config.toml
num_hidden_layers = 8
hidden_size = 64
num_attention_heads = 2
num_key_value_heads = 1
head_dim = 32
intermediate_size = 256
vocab_size = 2048
hidden_act = "relu"
norm = "rmsnorm"
norm_place = "pre"
norm_eps = 1e-06
positions = "rope"
rope_theta = 10000.0
rope_fraction = 0.25
qk_norm = false
attn_scale = 0.177
bias = "none"
tie_word_embeddings = false
parallel_block = true
init = "uniform"
init_std_qkv = 0.0528
init_std_o = 0.0
init_std_up = 0.0528
init_std_down = 0.0
optimizer = "soap_variant"
learning_rate = 0.00725
beta1 = 0.95
beta2 = 0.95
weight_decay = 0.064
lr_head = 0.0139
max_grad_norm = 1.0
warmup_steps = 200
schedule = "wsd"
decay_fraction = 0.57
decay_shape = "linear"
final_lr_fraction = 0.02
batch_tokens = [16384, 32768, 49152]
max_seq_len = 256
doc_mask = true
train_tokens = 134900000
max_steps = 4137
dataset = "wikipedia_en"
Each number is 500 + 50 x the weight over its row's rms, rounded and kept within 0 to 999. Layers, rows and columns count from 0. Numbers have three digits each. The size before them is the row's rms in percent of the matrix's.

# layer 3 attention query, 64x64, rms 0.197, rows 0-42, columns 0-63
064:427466433596478488585393570480477491411511515433526438529468517443542499409456434457458588450519494512528557477520448493487490495453507539551498499514522453547489513494416490571584553462521633
094:411511458539450587529467657536497528400475464518559468414550428425524450408431453455498540522475493486602507495512499490476539477493534471521493554479479497564486558454455558501526462499469606
061:488559505454559489503557434413520411594480613551455534561519518487455498525485528599515496480503437484423476580415468473509484568558434578429482480547556523500459552552528451461493466544508403
095:420514500506508509467499654591433488345487499547453472427496457442510460485400535479543474592507505486559517503514446488512509482564488556449492546404497567570509558486501451575513506515507506
052:478521484464519525475561486458518447622451582496498511621481513568396563392581498586493421500546514466478480477466542492499507517499422583390503477543552492465476519528442430476482542510474440
118:520504555478504392444594512482501470589583533636519532454496489521473465576471587594581495518467414501436504579487472447502531576502429509484477435541465524532463538551517439519463441521482463
103:383416471527484523426526448523403445493568475522559477506555564464529512537525454527526495473524433516500536494496509415478549484433541551436515396444530544409486576502441516502449389533534416
110:551483440562502592505469486467520515517450536575414393492459450493488514626469494512517484529480482541478417464488433565506560509505508476516516530430435548539496493394542350490503579506479425
093:462427502514481512496423569407593404555533425495548469514494448542466417502444553517505414511492476579492506541562546454504459573444472478602462430486423515523566485428511505523529494520511391
093:458502569488488534555596463465526519454468550391448428467516513462496532457531446488455430424596555518444492531560493442518439500497461434507536603454481480398478428434480465418498528496403480
109:640444484419505531518505438563483476557457515535536557516399500423485499522510539526418453514485555429538564534500500442455468463473506504460517582536493440422512377479503561539545479550488606
110:575409500552554532478527573482470522562480477485507514544531501526449476451489499506405471544515509492519470418464478519512557562427501404532531536388526500397512464474365472431450566538599462
119:478569445463552483504412534409464484493428469548530508499580482410526509506523422413441447357519401496508574489474557478475577520506438473546551556483488585523507476448469505446498528452563525
095:543495538514510476532506526562501462442419489532518457527528567496483453489571403390386522446636506591541434470569508448407504508497467498612511508528459579505500470442511559498501511511475446
118:456460546512482520505406414416465520407479514468524487445432534546449509494494470467447533506599504416381480499464516498523529485550428557469591545605514503386474485442492542583480499550506466
103:464532445437462494555501485435492499496464394571523585485470412512566476528614498543433593448512545480485521478536447434468386533516506492432415443427488518516469470481568503447596489547510529
096:458522550508511476515454492528509487475431492434467519450459428450471594491591513450389452547546523523548464557536432506538436459443418472468445400475464420484471498568491438602512509444596538
116:495513485566498485492524551535451554386542395497576519461416526489512517474502463414487417566545521536500488624475549422568595453448555429454575508491579561509450566482521486491469513485513489
105:472460391398496496456449499556410525456549470511503502453508560447529483498546456536383499537499549494473529399488534504578517514465537474481539493475421549441495494632545529573454532436406461
103:606500541534559642589534486563463469491503440508620528516472534495523477495481528511530508524587500423510600558433522523493548452504496464510591509428493532438570530446574509486514540477420538
105:513422495494490487516523465412471372442502496357553498497562437421497527478464484456564536469466481580529475508475467567560486461502461554607494489489562464604493491426495547517425548548484557
096:439396496468558564402505580537497519506526492525520453554485386527475553529488504527485509428624508589379516490453424567502515449476433499457454501602474497491523510497552517554470425508510524
100:561487448498464473561437390483541575543490468591491504444454431482545497524480537505502484414463559524462580442546555512528507526359431508555456570466523448546576390535487488486462438500526499
103:483546446482515481459433570507457487429550551528531561434407478560401410482452476509585536470452501546468507465522480546521451494493592467519467419513479408485469541476492422391468562458584550
112:490405528467465532462485407516508571495465389633505471457479443586470523493535461507484427536525518539494538478506629601577549532512510505480464387441421476475548499516491560497454487504514508
113:490530531460464466506483488549419589585517505510506510511485567464453364408506526509515487612543516571504504541535505487545441531426474538561447466404579491543480409521583485472532456587528544
100:524544435485462479580437503544495583538484557531469584548535509472509481496495533436504503527548471449584541508485598597592462358600467442537556540516397546480523483472504550544475547501486490
107:426577400504446462494424544450518493513578425610511434460532482508564467425526465492485572465560526460491468473465486567472539491547489512443576528491527561485413409523570435437474534441439534
109:538561556378483572539503490517479456490436528469430551482451467490515431425416457467434396532445537521510469522490610515431523494461476454558566463414528530523393569506481555448539483486467485
106:410498445538467502464508563589467471570508501482474525512556504559507418454532599507438518414469432515406466509535516456447443501617516508545449472483489488477510398467487577489537386429508442
102:485425441595419535509453596483558466524607616546553512509431459500437527527528558479517549396460511528520448530529545483485457519511397571508456476501519567460507509509488442485483527430596523
108:627523550483471472467505511489552490538514526514450547472482528539444431450532500521464435527449418425389608437475446450650502510545580474555490508499511425475526524543474471559545538503550459
073:450489437538532518489498502439497447361525518472523416451496541482529519541453420471451531404520523501467556489435397566512471500597544535498478474502572550492502548517511476545645516479557594
115:524434492438586535461501511434495505475532542506456499459550498444503473500420434494429478501438474494608580484433427441484472540559487550547419427399526530478532588508491419518585455518589545
062:570596575507521449557512404535480516539468561507406556588543467503464463438459564474595486570516509519467380566493563483537526580503414462514546519506437488531491507561555523477457466505423504
085:411500457463491557530471471446513494441497493482544429451461427402543550504540417467397517456481541534561623484482331507489486525511525566567498449484492483454516517492476530454589525472531544
074:543532531565495525569524396475490509614518518522456537604544498583541486498488564492494449513492543541496453548513520472604471588425500494486486515406427512527475372532537550489476412430461530
098:468518592462515467513476453514463526554512543535514471568487431543490498461553546563540528566543560524471424533489553518438518642464404549476599514615417483522489482550504556472452544478406483
094:489540544541479442507448389558535442399498569496454505541529469450468449585509450598410536526455564430512539551506384611549504468515495487555508500496488447463475580499525494594499534494513533
099:563598557460549492490562500582570415526558508591524567483506454484571447451495510521501446496523519532573474530443563380512529445549443536521524550474508488591496474488564578430589518553524526
110:537524423524492495574552471471530497513479498534510521531449483445427417392526485517507477522536546454362532476580565393532463507485609517508480484487491437418516447585402490533466467559486561
116:437520474459457515490455551518458557507554430507536455532532527587517461497462619585440464519453474509518558605541496604451513588498543542412439507508582564560537461525582540502527509555444473
104:466580475479479503568439450484481618487553535433458476543500480408512495456582522474344559539521491537547472487463502566531502481527436488630524474498481466520509581603432533436481503506489510